{"extras": ["local attention windows", "gated attention", "value embeddings", "hashed n-gram embeddings", "a smear gate", "learned residual scales"], "lr": 0.00136, "train_tokens": 386100000}
Each number is 500 + 40 x the weight over its row's rms, rounded and kept within 0 to 999. Layers, rows and columns count from 0. Numbers have three digits each. The size before them is the row's rms in percent of the matrix's.

# layer 7 MLP down (transposed), 1024x256, rms 0.0746, rows 133-239, columns 128-191
106:505517389506536510512474487503428483515555499499519458498502541437530552477436523540552502514629532445514395541519548549512534560527516450479461522430445454511439545398551541476457521554538494
098:529541474482422525488497456495508493487450533498407441460473506548620528501531504474533478560508494441541539497522556468515584516564520526505497486504457554515485498525493525479428573455487493
103:542543556511522519533406528505505423489474468521518575476524446504430490549428514489528507550408502493462501472482431539516535465515588484535530535465524474514500476560508440484458490399468416
096:538483551529457517466478483537472526545546524458538487511529542545366527485540520527469485503508585529545563497510474487464575462486424504510471537502473519461425526502516480473397508452427524
103:462447478505554503490535448560514477557520420500477535516491543568547476519498512466518486525441446550475435495432492486463518474527537603506522465514465566490449536371451596490522553519495438
100:446437491550518505519515452585475502511499428518450584486493511419644529487508532506536528504431544483486516542497551514516441469535533483506512520471496511558468418508453508563552443492536514
102:491548476496463488541545476444525445495527528458568539480550512412541488492438469569479409536577503465419506530470519496516510518512459471528487526538400521528488483546396458498553570524554525
090:446499477527555504527520473481493530531529474568508525562545489476530558523528577516581425500488462542434453514482530514467505511574480425520498508474497436527535510474464544467533601510473462
101:564470522471486513475588614482554484415492474477519547497496443474432496494536492549474547547490515494527545445510515389520521497577485499425510477488497444554451492606557420504504427534527466
099:486566424554467502477411490451538499507496456547505530512452408442518556468501561536461484486509519482498460543460536536429550527497544524510530526486523543458494502542541535503476498454539436
107:524539416567466505498500463560508474531492581527505460490582495561372451508526559517484524504545531523577489459498562556525415499580460528500558459536491532463509471521494512543537437476495499
098:428464425516554496491470488505460478537501492498478481471448524561552477523429512560506488505480530522459512550506485521527495514530469435543464487471508555507519466464510549431567503467479511
107:422458533527461493496563448441541472485574555474494452506484497448439494511503510494519490479497461529481516518579500564504464523485559520559460534516512438506422486573457526487496464499531469
087:481539531429553529489595479493502555548457497521456452456464496416691501478438451492489510545570497446537543481402460467530499520456447539473452553510486555504524498543524469483522422547482548
099:458522504506493539504471562534517414469499431440536494469510517527559515475578517475535469489539509491495500605464522466518449495504529464502534443501554500480493426586486468472506503524572463
100:474502454490471565510541517501510432437539546485538403502528486438649519548511506528530487546512472475548449555556452580483481415510431491441469497496511513525533527459457485437448475528457518
089:521467479422462460513504506545528494538510571466520496476579513433665537569529544511502539512498551505493524461478490518524494483541534456512547567496481474447410461430524483450483463500476552
093:456491493475506574467526456514471461533483541502493522537504455461445547509472462507462538603428515502539502507513537486529527484552456595515484518495530488515486488598497524452476450531479494
099:544491538523528452525508503478597508538527486549447524500506470515671458512468523509494494447488506508519455529466493561513523503482454495475498485505456541570452568572435536423452474499457447
107:541526498460585507537426500478462523506480455506457472449475489518518537469498459500548468518552501503486429575460450452437465467459476507469402556529529565539526488459535475501481462481449546
110:554448550496445453549534543458485503554539499505555511515422512502541510517509474506570462483411498520452525505565476491482524512473528451504528399541574543492490547348472519442459510477508514
095:499495523528509473469514401477509565551497479489425524463480494553561512452456500518456505507519452502580504538525467485511488473504547566490463451510510407414516517678550530502553507499518463
092:449445485569496515498516408527506524526543525535471517467505505469472498544497525458528510494503479465433450471515485495567511499504525528575500497558573546480492547602430518483471491518486599
099:574531385517470416550489453474513485480582556500464449479524455469513545556445506490498517484536479468507540503525454563516513533582569527527519542507543575454493479477483532538514491551437466
104:549541492522460507512495481411536522511541488482506504540451436555539561483500521519460529532571495534473473582484508469544440468442505525487460525556512545468533539429577485394531569537548503
092:509473557396587533479516489612472433459504494430567553477486505481472533453480508451558494407573482493500536435453457493471501528451535446489435594477514502503443465498564452450447502489445536
103:415513470511515453501607442486491539438464430509430494496474539427531474518479503483483511587533437580544520511501486521550524461494460428473517488532500448494430467461451531492508556519559533
097:466429553520517552488540539437524465553480484535435504537472461550518472493538493612436489539535475509519565487514556555486527538524467592533426537491486510509477484535435463518557484556515513
101:434389435565504516507448523545502418548515523519535501531448456477578469461509539508502532498519468447590464499546511560529543509486468533492476485507486449466528511504517511556485517511464561
104:572525501510500480450545507502479478503491531495540513502436509543505533544538458473482459443520477598418473531471507448479542499484488482470519464489537476495455480410493453480499462473455499
097:480490494546520453493560514526476463499554517535489441493543543566488495455530471470534518506472468503532471562457450557471539509495608521533513503477516506503488470626539548488487471535470519
097:456508491505504478481455508500485504466504458509479516441571490437516490496576478491581396491515491521508447524456466511539556477518527529472501497611513511437502476434478520526502572478506530
102:498480434489537569527535519454437462542491539490541492560489489501553470468491561492590454450461535485448461528528596469525523495503569464495489515496535612489441501515465496535430522541490439
093:469483506524459560572596486522503516569471474465459569434441491534478507436541552486519542593426493507470465522515496501551495456406495532558416494453548513474408510544466476474516497474482491
093:493454429448530476497582519491504501569509476446546570532574511449470541498533498459482525535476477474562520508565518487442579434503534528451457539513486501495491494577512532484458452505462477
097:485471507478486579533500566540483505434470470520510529549482489567525536486479540499494587493552494505492480510485494445537512547424501513557487476419424531572463499546547518497484494527528501
104:517503497559479514490515583504519451452535493524548495473494441501594552460423488549436468483565526519532497447590544465486565510564475505433484512514492503490499419412534523434448464510495455
100:507476475504512493529569542451553421542580418496504430545501502492540549469476469450524550493600498485475558463540540532501501538459552451485386510474461447514499487445437460481513511519540456
107:489509499525460416498479529486509493517548441465504501446493514466584517566544456414512482469499514454540481456411551487529488491507537481623503453499521477500506500557447532558463481521471486
104:444488541466454495526457532450535438509481498479472506574529444486505480536473556387459530522530493524574476477466550548425522460516456512529452552471507545513482503468448476549519471494536500
097:518467503491483439456546462479513531533492511528478529516515475442495464460531545572481470576570484556476502510514519552396563447456520521508530418465477466510487458438450466559490500570458552
106:585524550538509525485519424473481474464527503468481448464501548405556503498550544595487425481509513456432480496452510504486468531519502481551498431499522483546394521418505509416520493519464501
096:557531406481475528480472512538409507534509566565513534536538521514536504423474520531524500529484505503491510466468563515518516424462546479449524465463493428484461518575570471492462472440462564
109:572528553492479531498490515533514575523536520514551490535457478509436502444499540512485511432530492575471524476528578492513512428480536513494457568506481510478448422486576557538494488515529509
106:570533446527492423548449575466523519524519491534509514512559500445454557513546519458492472528484507548486467529558548487574517575523513560541552573531490528500553539540476453490525448521493438
104:452465497547433496504498486487552494508524498469464445543510457533512567481475526483495492546429523438451471527524445576463519521468538531521514475526509492546434551521510482455427510538515483
109:518513510486544455482436528416504572478475484526483542505505518446453470595483477543489463525467551514543494533430517507493527464507473474456520533480529509499470574412517467529483499415558443
097:551495431521562476493460490495463497515537526495482447426539505509558465563516563563526476519500462495550467503507517474509592496454497425478460463547497528509509471415491517431479545506513543
106:508534544491521574524470532496503526424499513552520542498536428580470518533495431512537499429517505499508535514452499514481480534475506413513526445510529497513504523355495489558509421514530519
101:496479443493472453480440465463500545504501494468507517486506487477474554491470524486545505535507453489515516514509530521483447563449506609523475444455545485545440521562508493495549423503539558
096:446482522464537471509502558513545497477425477545468573491504502536433597507523503519568502421493445486475487527510499535513461503568471494478543471532577522459466475580492507535549544504530531
101:504501436470570544515471444477532504425516510517513509535529480437554547583501468488522488462526540501490467558510475487467475470468594546522501463456497629501473561499518472442437470489532481
097:421538499460479503448487530492494501534513503477541539409430531457443505503579542536508523515601406515560447517503513438505566595547465433390457547472520538562513491479507511522495476506500472
094:553457519494443545478543574525476517523526529438532481517514467439435541483522463483520512470449502496528481505484515458514511579494445510519458493497564574546526586551446484439451517477474559
099:462481513490448509462449486540468402515511525564458454501486472482597515563528471557474509498512505495496503522544543470540538585501515525516502431516420530514519490471520513482506568536468504
100:531602463513482560472479517430491442502572497549466491504563467495575515551537465639560494484583521512420510526521452492475536491484561499545553458508489458418487575448471514456451592520520475
095:522503550466520535517541371535444468529508460444474478561519557548538534479506513525513503476543494553424526499490589540457561510551512541551604553435508475548551517548542505523458473511534431
096:521518434443554451535501502553474511548440523535479521465508547494534525522555520440525478518452509443462513515536526536499511529493453480461508557588507552418526501545519534461485480497486498
100:542536463490544521515506438506496447517500461520517494458493608487573517544477465530458473438499489452582483541552445418526488505499463503486536448540479568536504458441523438495490552520474541
095:496541523479470571471527549457470480522531542491506467512583482477548508486504491442483536529455544482478456488542486441504480540504482554509385552524559499476520511584495534472467526508587493
096:499528449499516581551434527520553484522512476425456530501489507442430509464494518528509562539424476477518458480509473654488506414492584474507527568474428479486508499535531425382496468505486490
095:406426488495452547509546410534478527526404484456484479470462468522483398563448536505529471522517435481493536503547491487514493544510504557510594517455459468522483505624513514511480526524450479
104:481525549481436461483536511581540410471515503504528544451435506582571518439466490501468445529506519519549492542450456535490553508465520451454482438483462517448401500533501392483465547495555508
101:473553484497454526481541465497508491491550471417540535511566543582521469518456607557531561527495528502537516493464447513556445505461538488528449557483503465504472579481508522533513501516522488
096:513537525532458490483539480561480541480477471543416492405482570545618569432540512520486534543496447466494514538514474502467522525484484527450452495405508566539463523511589485474519513488433514
100:490481493553540464515497544528529484495504471491523490508499513487606538485555457511523527499475478590557509479507514539539524493537478556483493434530459513504477544403504442573464523543517530
104:515519572473471531493455500485507504406496487496533499515426510511517526499427537465519468523517501457537502435531510494507477537437489536537433508513534478504484483580508538497500512443487511
086:503546473465489516524492495523489494531522498574480485391432525558652485539544477490494451564484443467510438512455518558520492512509492507448438507532454564469587477529536532516498507541448470
093:460501523451566465515496464479498550482495475446508472494496472514472489548567515440503479516490559538509524489536426500525484501470494530475566557476500528484522552462496454568505468523555473
107:562433495516479476509524452562470480542417500495593419472571525439478522489493512527467457442554497532503481544560532476479456524478473551500507553455481449514432497505501521467477492470456508
110:460540471464540474472522416530418528448509505453465463520475520520475508542528505539511478493546504391512503528485496542462524481434510502493557491587531535508464494429464410512489500419455566
092:547439516477485585522524510505468506521604461503456477443559469444537442518505462518506563538527453480535579514510507513473546489535552533461537496507501516505530447461555587586461533519403460
109:527564476468428476530455494591504438481411504480521563505513455485549572480513556506534533450496505418514471535481480450454533543547431443477479482514495570495534487365501484495442505517533524
105:521461453497479464514505554563492492479479476507482519568436510555439522454512482600475461483507557455496535514481572468474613451445550514600457497464465490574473501391493533535544558510518490
103:461486538434502471498415480484503460486539509488458493481555510469488480606534437549486481503458496473457411558501525473464468519563529512512507497510506523457570518707502478477446477449489518
103:537524487530473520482513532463512434519506543533501530582493492489471489605504558492472465537410532528514501486543511468475539472443552495548568513467507465538532476457569475523490518492489550
100:491573524463422525499535544488478457456472467472503526494471493548509489462550402467528562485515502493483556556518524429496585517506466501466450483605494475421524473538474454530515493521478511
092:461539464438519524518503525465453506500509467494518501505496520433539482481489466462484494532451504473523485546546505528573467529521504502521516568615494562477531552526508470444434476416450520
102:481558542555513538566501536515488473454544485456524477458386444529565512388495497545517539484433480569501460439496463466461505498502503455532531503518447598453491569531486527486440499471543499
109:492533469392515539482492432499517506388514496542495513419539493525512549487551519464492516474460542488551545544526481568406555528512456531494556503445570485503559454504505488538441567497534468
103:541444524545491480526449523486470448476462458488432450431570395472659444452457535475500445456484538467504470551445511508541463474513492462544559484474552500486470472420525561482482487530528470
097:489482545449423594463527419513451453455502476496461545476512498503541506543464459535490519448533482479449480516498459491438519526503519486458538579496488570516508554501465473469498496460529471
106:440575521513492471506489518539488553562470531531548433527508462488520457468561478488502561530479541466533426444512509548467450523563495498492508419470467476511517484441442479469472483516519401
101:491554481482552503472553498502440429472467457509498497585494594490562469452467462520490528451520499586437428463550443555518587427459524547473447572525486511562499441541464551483460541493492506
093:495502472564538447489447539489478564533489492550467506446525463505670489508505498451521502567605518590511496550455525534505546496564561415529448468484463505532474470382468511560531531496546486
094:489493523479492506525524444529546560527522549492448552525449498522725460480537536472537485476440557576521522525469494557457450476450451520443523443541560498575540529461538466467578461562462537
097:493480480459491440492493515449510504543530490455500515470479454580578460478530485470490482457475476500465527479441493490496504444548542454490481481531517530494547482415476537513410520483464500
092:475538468495530512549463445508512475477530469500523498576432527552485575503509459508455589507505507514527493482504539537479499526553456439506522512470510526474417460498513483546539526516551538
105:574500524497466476530552462366463473550486484553457471515488540513552542439500568487536506518492489482499548512490532498562523551510543489521505507497523562526457476654448484452494487502596473
102:491517582527450500514533506541542499461454457478453550469522487456544480491525485577497588515470537481486456530536500468436449413503533496418516565556521568521482487446577473479482492390525461
105:490565459500448443510534517455506510526534456445501444504547512498469533445497426445516567491495507481457497523548532600522530570515506497509498492506459494510507512372459483492528496498517551
097:516543496503478508435440468477576510475506457477436455458511552470459500482496495497532484543490525449474506466481467505502467559577434473531546464455513457437547479575530554478525437417543502
105:479498548498503498439498524497474527476467468444509476476431574512532539564466491478505544477466499472515458474509446497476506542506499469482488537485594437444598423538495570417497455496545488
103:438515467553484518450475418506448516544441488473516511480487552479407543468458427474495551542538481515529438507503522536522527471471503572556463535488562487519550499553563484475473489503474488
101:566461398538522442478531449480560533562498468510450515480516545524466433500522517533422497473478496513498518547539466521515487569508554428506533473530454537469566487484520369545523473436608561
094:535459466486528542465473511384488472501455564505439559454448525559591452486451568463461569539483478563505494563445476497508457479533545465577464475525491564478467469606451484517438477481516452
107:504505492497429507489531516486514520513491503571452510499479540491492503571459420510469519434381510497432494543522557528443464394459484581447486460604489394567498488440565538545499438540499480
102:528543531489516539490444493446540567537488448514487542516445459489475445483535440525483482492492536443480544590457429552471455477522569520533505453469431502512544485491488453506451471524570547
097:512451462549543482494460578487511523467477477461516509454398471589521528460437489470453474522527448577436505438487562578517507553442500480512479503523464515503484491406548588488478503555564511
096:545514502479509499500490497523508456502501534477496557486443516482468496519443518521510521455490524453547478494479534496478490607495554576491518510559563521482526497605440482556493539492448601
104:537483464472573547552532455540471478482488429505524504509514481527575477556477486522542551473464480484472433501470484541510580438415497499475499544559470450453527540447517466447469554550489488
097:499570487492559553470482494542474436534459438507479472486497478466637521529509452507531518470487548494492456489516549448502567538538467571429541454538592502524519495621438488531535523546460514
091:526552429476551455533459521473514484506501500501511524548458519532509520481562444547542470478526527518493498575496493449526488501508479512414513502520526554483530550682489500521516465553528589
104:448513485514464535473565468542547473468581476452512500548541538523475527515500458501477512471499484502588576548502436519504587475474484484496490441490523523509440535442579500452555515468520458
098:514495502519475533526549492414464483552486504462531538540429462504485425472506468485496454486516462523521511529509499471513529500532514534528478543610502564564490416483475426514510522481439500
102:439441543547453543508483495538476519491470502454460526424498493531566456461476491458464477501488545524466545510492508464526527545483456465440460483506553548531517519695484525560489532570474497
098:550467512473540481525537432527410540548525512467531522446551523499558504552540461534472471519504449457501481511501470495534512477414527460431446456462542508512458542536541471495495537483558516
# layer 7 MLP up, 1024x256, rms 0.0827, rows 134-240, columns 128-191
093:541510452547517512476528493480452497525429472535462470513533612484511491519447524483538528545562541443484563488586449564473515464560512544472451562498420547533540490525488589496524575470432541
101:462506578454509529447418529440457520537550457578508540462524517462486495495517426437420536531553516544485547481560429442507441513511489491543602520459383528475462498494510546488507527532431488
097:474517508507483444481491475529506538506524519453452469554444470442474460423527470495474493500502473501514468514488506420540434519494538482505469469514573540543485492487492492509524544480504494
098:525371478508531492465508507472545580473517561520521532522570502529501418508505477503488472545463448492464555451549510516491482477545508485536516564451499510470529468474470601471537501477503492
102:506406539462485467478500488575500534511461509482473471566492581507459472414489492520490532515506442504546537504496544493539503454501498501492519549503469468519531457465516585537538527471476525
104:490495487445546535481517565577512571453469545470455533524591502430453464492474530471447522497513489518464535504513471524498524557503468562531525550486464484515524543499530485501461528482508440
091:388482466483577477537548554475529479462484535467556517479452491489487510544441475436539540511574492526542485468547524525451522565583489532539457483426479488566493565481495585517540506524509499
094:466447517479427516536475525485477494548449534546539474490582497487445510519437566486469513511493505516497605473544468570451486476485584479524517531487524546496499427494469436566519519497540514
102:502483522466504474439496480447443488514480473550509525493525502494485503474535481530495530487525488510565509505574509524554452541530520470521521534495489501421537525380456594508579556469442503
101:491498520490533496573391476496437462452466505497503531423456537476447463537509424426498491503546558516532496500443515503529496416590411522472482508560510526445413478482500580498468467452534517
099:470457444513565408482464463484473532469439524522546446496461531565471472550510417486460526521525479522489550496486455514528542465601505543529516502460516494442490491495499498483505442503440486
115:456483429460589513510453479461444466468517558519460490448487464519431436541500417496524512489517543484446524465446524486495443501546472515522478548507430484496595463526498561572441469441463443
086:442496464467539452549519582431481472500472490438457501502525488473487468541474459430458478491496509511569532497563527590474515497483476572566513551451506511470495467410537505499479494507527507
100:514404524493552461473523496428520486466500564453485511517623537544508512536500453487549509436490556466474482461487530505473513518495470499486486498436517533494546497502453511517534544551494487
102:536487512442505405532483494571480537520500554515441449525500448503511476524497424493484469519505444451548479538497529472474523491477543545503502529523519512490543471491555499447451554479473478
086:548450594473562468470510492500491456499454460443481466522562492495508519532448422458492481533510504498499520438503495487470502502501448497496494500498476553523564499459508467581525571517466500
091:465474493585556447493480508460483569396480437563548463463480481471454457487538459480496514526506468508515555434521549520528601478475461508489485469482523531527572434540538586456497535503489491
101:502480535524534476533459572458525458442457465532425424533581568506505507529545449523524500409564529451489541513485473569504447454503412479542512462436462454525531554492571537508507503405495493
103:415485497530546514468438491497494499416468549509524498506558582454495549515477461456507533502589506561501508477547517473489396533507492483497548486458523541494548512509540522520444547520466542
114:550485573578563573515473584471544489436493592469560537490473588510463417518491496476537482447543525447533486523462493469539507458535464449545423506474497479496477485462528500518513493433514538
091:530487553469526504607530584459537547567523519457511519578486524494471449486504563488560483466517518518524539483391543520465492510473489457491530479528469533521531534509528469479472556529502487
097:440475547527494460561508532457478499442471527585475478543481557497437488524499468501545513467570459477495568494476528481494484530551494574502482496516490434553535492504482486507513538436500496
100:517528495497542499407479521546467523483496494522533423546564485501491506460479494479505511458546477456485517433437471513568565475510447455521514502444458504525459460488529519499534520491479545
107:512451500491509514562550501521511477535480478496501435432530483486404493439548471493499558546503463533478510508513472520486508485504455500509465543487456466488558601505593590450537468491467509
088:417492479459563546485555544460471555473471480538497448556555491510473510502498474500515560474524502472552481480493511493468454485523545548481537519465468480598475474423523557445472506499503420
100:486460530524521415496539468532543549411517512469475491479456510503487523460494479462463448552529531552509539467517441538444498442507527552503482476465506496473502501472544542588446497455527549
095:464509468465529420518540476479493472463481500499564551498575498527483524559520410464518534518501508431578506415442474480462518509513495535570417509450511564459549510490515500487492429487511471
099:480426507556571494489457526452547531507421518474484524607474502474474407487473458478502552504537459510543511528497510542469518430478524556484505552568522403454529459460463522532519476527465571
100:439489402460548518497510543501460521549480490461600476449500461468510529438429528420466519413557521507539508449468485527530580522468564500505506515546472484471464453452530463533539471540474482
093:447473513475541423516559518423515502487455531473595475482480506499473498535480493447484488513558510487487542474488529531495461478454551521519486523493510510518510543500501486548407530584450517
099:495512551480519499480496504559538566410463493472490528458516548502496490509468538451511523469537491542580539443496439544573529503528521490428525572501454474480567497467513587497525534478461521
099:603478438465483481550485540553561538517492503505449507514596529513417523451431419512520517486479500541431509560541493474464504561531534522573525530506502566416458522492515508473447450513482454
088:490505524480505439580529518555538517508456466474507498517482489498492584438431477465503373499451472486516517439486544480498514526440498498508488610504472461444529517461521422560606434494535497
086:570507498488540502481537526502536511440508501473585553540524530496478475515382517490487470506502577469455480485459484490515505485465499540516523547466510480468473427512520488533458530545518527
093:495411551567487533438509522484548489489542544465440409512488522559498433435429513467489548518510504489484483510538556466538542473460495472572501547563537441527521485469540509511478548471481502
100:502475492538520563541468563494544580497507531504505489490583493459481491443471559519472495508556422436530509482551521469405571515502541468483495576462559500450563420434556534520481541454515487
101:473367520516551457502502526492473485465450550492547498475545526450482494540458525516489509539482491557526508500531492443533522445475584460497551484496481528492446496494511481510521429483492445
101:512465487429474450536500493505502489452504509428428480466551500545483498440436476506407488536475525537470504562556561486549525503525530492506439563506561497446492485418554547472567456474473468
102:567479540476519574453489549508513483512490491527473496596505514494466477485516492484477479495557424472520493527472467436544469455579478557501559606485521495515571473474467531536553525469440468
096:462480550485489537465532464523576551503484505428471488451502554493492436453485501493468428492480477500486520504548493459506516375526542464511561565547487495537591440432475475433530399476394511
111:574525547482525479436475456504516608460518571484485519521571492462498517397483517493475413481555529490405546411494485502495446541534563533515448519474417521457527484481543506465511497532440473
101:526456535434505539436433512504488481487398490488524444436573442594441511504506481481488432485537534507439523446484532464520553498487456536466511504474424456555481542497575508519434455512476527
105:480477450550490480488488500479482493421457515528569529462512491488468493552426472458500547457511469491562505469479444572496472476571458501438527528431464530406475529417500571530477562558509547
105:463483512586513499520502552528517501480538604510539471491559518469474434490542492416531501479515550476582544486562425500478448516533469506597613526521515538502472518444488449519503522560520525
096:528490542528459485488415557433491555500548432472591575554540452518428503466470511542523529499494572509450468504469493491542547466455539452471508545425502447466476501472516540529519520541468542
106:428498508545552436454444479447467514466556504425537533516537526497479441527514513526555569419513488536557550427544541515530524521467476477467579518490501509468472509463496564515541477555481565
097:521403554458543431469532499455486500519511559479457497542579563544480500468492460442560518516543466518539519462466501493456561463514529540500550483524462491501554482464506536530578477402495500
110:461479565476524409453423497496459492459465513461455514489577534470473439451498444538513447462549473436512518521563482503494454515583457469479508584497486478503504491479561562495530468447502481
103:529512511547547512572459529508454519494512478506462495562503532460485508468381524550535545529547517449512546385464475529517516435469431488494485484534490443606542538493501488566552468442452496
104:532457544462522475526494500461523486505502549503567501432529517514392411509513479496438573485523488493549503516462532470493540474461485479540516515491466554503525526520515537522491443534506523
103:513476492453499547466559504503502539512551523470527474498430502528477476540517453520497501464521511525562453507488493493491511487560546497493487558512443434459541491517500518600447430398465576
094:532499478526539519473518553525475536423509505550476440500528464534501536482497504491469504519555509536542495453586432479500564526484499587538543536523481475528448531499539550518471508471528539
095:431490431531494464508461530509534612504450463505469451457525476478472509567558508421505527450536457486496525429499591572503527497582524524467481534505476550480524504479534562493450562473481580
103:480468542511491486467484598432502481515529540502461464524483438575473504492492521479477469524493520480473575482558461498530517492509536574508563500471445476493515471432495575535568505544494570
100:508486507434526470542424539514517530492469577458502514433437661519490499538413470514521470453509510483513577475446538418454475469549490438503505525482484465421470543488543545474473491530506586
094:469510497546551525487493458579481520536520506453436559493505518518506543416530436503474460531472460461469492447564513491455499537559523446508554523489445457463483450565584495445469536516403478
094:474462513537542565511455535447534464456510499505558518566457524528510497437481511522481513530496540456480511544525459498474450523416484601499522509467465476495555582490477503455529544504515504
096:507539420511518511544499542476483514490534479478496517582493537476498507535464468436539432503507508510605475464511516524558521462494516521542536511442507570506512500455480522533493518465450446
094:456484476462534465500391539462496548451561501468582436442473548495493465549440469475422506440517530514554543467500479470520496487524498545531503485460472534397470459516516528522493571498466475
093:500504562501544529519419517493452535558492519443510436529512580542513460481489524510502532458520527508477586465481520530491501500427513465557519495478478519469598457512474527551536503532521473
090:518514541433556466530494567420552515471540482465563465570489515483471511469487491524514545499598501601504483517533415494515485435509470513483506470544509473561513473510469528481554454525518506
106:498423554455510495453529533508510523534470486480499532551465463500483514482510434467480486515468471533465537494445485478487494482517563560486496507493454429530545520491560567486576469509449473
101:463498493448520493466469517492536491471500481541471610456529551489478527483474474480452496535533471537464483501511401539481468474535517477465558531497485506449489463533532566495510604484530461
092:582497498559500476458488527561492518498459528511536503520499509462519483439553440451521566559467464476530480495474478497535515544458522471483525514561558524536573485474485519561511458503484474
110:518498526489492515409457532454531498505484538541496465529461571549489506455531513535513466411502496568486516466499587464522522557497519495444562498547485481515570508454552489533443534450403476
107:497504493444593452512462511490489549533470463421472521449536570574417488441382461435498483431501477471488548462484471509492537536466549529550547553522419499522564480482496522501477463512439508
085:520489487536442527434456522502511530450441513469552428509512537502516493485531473513544472498517497583460496417452477556458549484504492533533591477454455456490454433508520507577513548545514599
094:520530488465415525585581551487483513527528502522518445484562444539465488433457492566475518511436539480511545483495510555509484518527460568493456558483463465443570505492540533533463494522484485
104:460522518526525571504471490530546516474505519480556491443482541538475488498488551457499478470520543576524531480544416528530521460498508513494546522483463516500421491473557507558534503533443440
111:540449551552497531444484457533484508529605462532545564467509486428479525448485499527465460496532432530540497502466535492525479432567451476517542549412452487501509558474478557479482505466444510
089:491505445549559548597565517543477543488479528387549512466463465479450502446546483449498484506511531535513510548605461562513453455496462473522470555453535539536433468455504522469512579511519520
104:549482436503497569525515521491476489467524550490443552503538539466441542581427456519537535485475547475497538479512496466472514420540493536470469561507541468518417495492456550475501486449472480
103:528476460513466483479476508495424505454524489478456504374502461570495488520465562540418545489469518509506488423561450463579499464500417490521569494525431558433476555456502556553452527573512542
104:595494518515508510551518565551544468435465438537509462497519457469374525497483452457501458470472574475534474514465471559503510487559582432554483508421447477428504464504512512481433534544467457
103:554468521444472489503507514532503511543568472457491539453510449503467507466411494448520504493538469511408491438553516477511530433449545497534508549534571452524514477499507545460495528556491516
097:483469434531444524460418507512464488465490496498564570495548518517501467473427534516447446429482489478558506459467506527477490479511505396490540495517486477511533467519491547454422509573505508
097:542457546545529448555471495560526485564526550473535437474522449525494471443501480439519487459477521550490534527500479449524522489471481563496442522495484482517462502482474488493450518528491488
106:447477504521501501509536521508486538512463538520528554492499499455495521413470589495490504529519467479495516423592424518481534516592511557559573551416433381475493488490502492485456486474489554
108:567478570534608447499478537428570496440514582522530531446479559519470523493480483468517464483505508485482568473492494437553538480539497444479470477439515480513506568456507483551523518438492492
101:491459496520526432504431521489434527525478477511461546475541514460528493429479441457509541519498497528489503476507429581486530540612507533482521587516556396496481468397549511491506560442480527
096:514484463501515476479465536544396536567450489481477464565507536534476503439498545475538546539528531537469519520516451614427406543478559521497585514484452491520509471477537495517508528543474499
110:465474514425540457458544578497526556523487471496474496456572495488461494475509474553441524524517472445532501458468490485478496526502508533572517555468518422541593549442475507503521467517497506
102:492478503535527436520473588467495432431525541487503413534508486500501526485475479437375575532566470474527498518521488455448445527526511463509496522451436457514448495508517470446434478511457480
095:499539521456552522557437521490507531481435548510454571485483489531498529508485516459466563499572517474592504489463537523547467506493490465512480503526490505487558529451452506524415416483503448
098:504509505454480522526518505451503525508449456528521451455477572453470495522552467499515494475529536535532480495435497585469481449447449531535470485480519534534526470456481445433426471429483502
089:508463492452497586539516534558517488450546517535472539496440572493462555460502543495522561543597456499455569506435515470528425507448480490494503526470565459478449541446497548580486504427496500
094:533464483474505556554451566505538516521526567524513515519565531425457483490537469495496464529459405532519535494510523435506535460542539509603469494497492499569496568503467467498535524486479500
100:504499496521489500469527490461464484498478499504546460473528477515485533522437555533463560465532398517526519443507503519540443450447548482494549499462451387546520492487504486558545450448493454
104:498495495441451434473499526479431502478479558547556511483488535476496520458540486548495505509488505519545537483546511502564474569466557396511451503466498460445382521468475511574565475456489454
102:506480458459571584571438514471520519490545496539452555509543535448494493489462463513545474430500445451465511432540508533594497503557544458426516536535447441445524516496509548551510413505509575
095:489504538452500387458459524468505560479493544466501446455580494497439515564434429405487467470527498521522595479558494575452535481496560565494471514501476487541572428486572473509557427505469499
106:497447532439535469421459506478526507526460584441544431491525567503451488548470500562404510429500481518507527524521437490431494583571495452556451535474525458459565476482530511456449516445470516
103:485447481557464476495505499470500555487464398514503501550528532479469479536457550524528530423485442506533523426575436589554562478453524563486548512439455504538480521509480477487499526509474542
106:475434500467480506507477546464523550517538480566496517475446518459460489440506467523468567457504412466438478499456452544508469479492498512507475511464398465505511532515469530509486483473470543
096:527521493537543535483532465494576503480490510511544457506609502435490430481532438483536537445559498543489509521511460483446535439509500480529488480465531513473457559521611486475495488528446526
103:430485493412496519485433525504514546462484535472508434576405521493459461418487471496505529526545478492504533527480386493582470498494433463476555496510491458463464512494507627536505424506488572
103:577461475502508538455527507520563586479521518467461529551517468511492437467500546518473487434544495508455524456567448545548520465510544509570456533438479459493506432458455457549522459498513585
094:500367487520492508418554478552462523435522538522442540494549517532520508518491510484449511475482535454478478489477546470521523534570516494537543549576493485505516476531563465504510566466487469
101:503491555523539533437478513475495506494375481472499513549458530554479473474478520486533535501548510519531605489448446443526439516527434488556448510518479482482542482495510501569482477473496511
102:499487501478581499516463564542527529398459507563499493465512479458500428538525431505513479489521492483542471473455503505485456584520471449520481529532506485530485538468519539502532468456494437
096:510529523534525456518466530476469509456470454500491530539424538545468384520466502477462533484443465534550590542532536471462480532533513519466523496542548475518600522515518492495494497457499466
090:576481483447527477546508543473490580485515501530567477447561545536466500474536491409514558504523537545489490501531520465460540500471490465481466523466479551441507465557510483497510489515500484
103:495430514461493448528428487535545453513513570461528508403515451517500463485497527542424514484555467458478564542430495515429472534501522515494535525542485449447460518445509503471520528498519475
099:469492455524472475507483486454459512534483538517563479515420476514451443508415486489496522416522466586557479458555474542499439515459558425460563520496483527498495528533465509444462542514457546
092:504510574523540487454525511503504470585371508477491515577531496590521532498534485431554439459531488566515541483503476559540545476484550511471568564498444458488555511516523505496550439583450444
094:507451471476495570565500502450552497488474507489578515444497432512434500486452526522454516532478514572505521529523471562515461481474542469475446537533531564560453492470460493455430444446530529
112:529435442519535580454563502577527569488482517424465512572503536542473518427520511472435508518440441480506574424569416414474470488421569538494572565514455515487459448515479528523511445520495489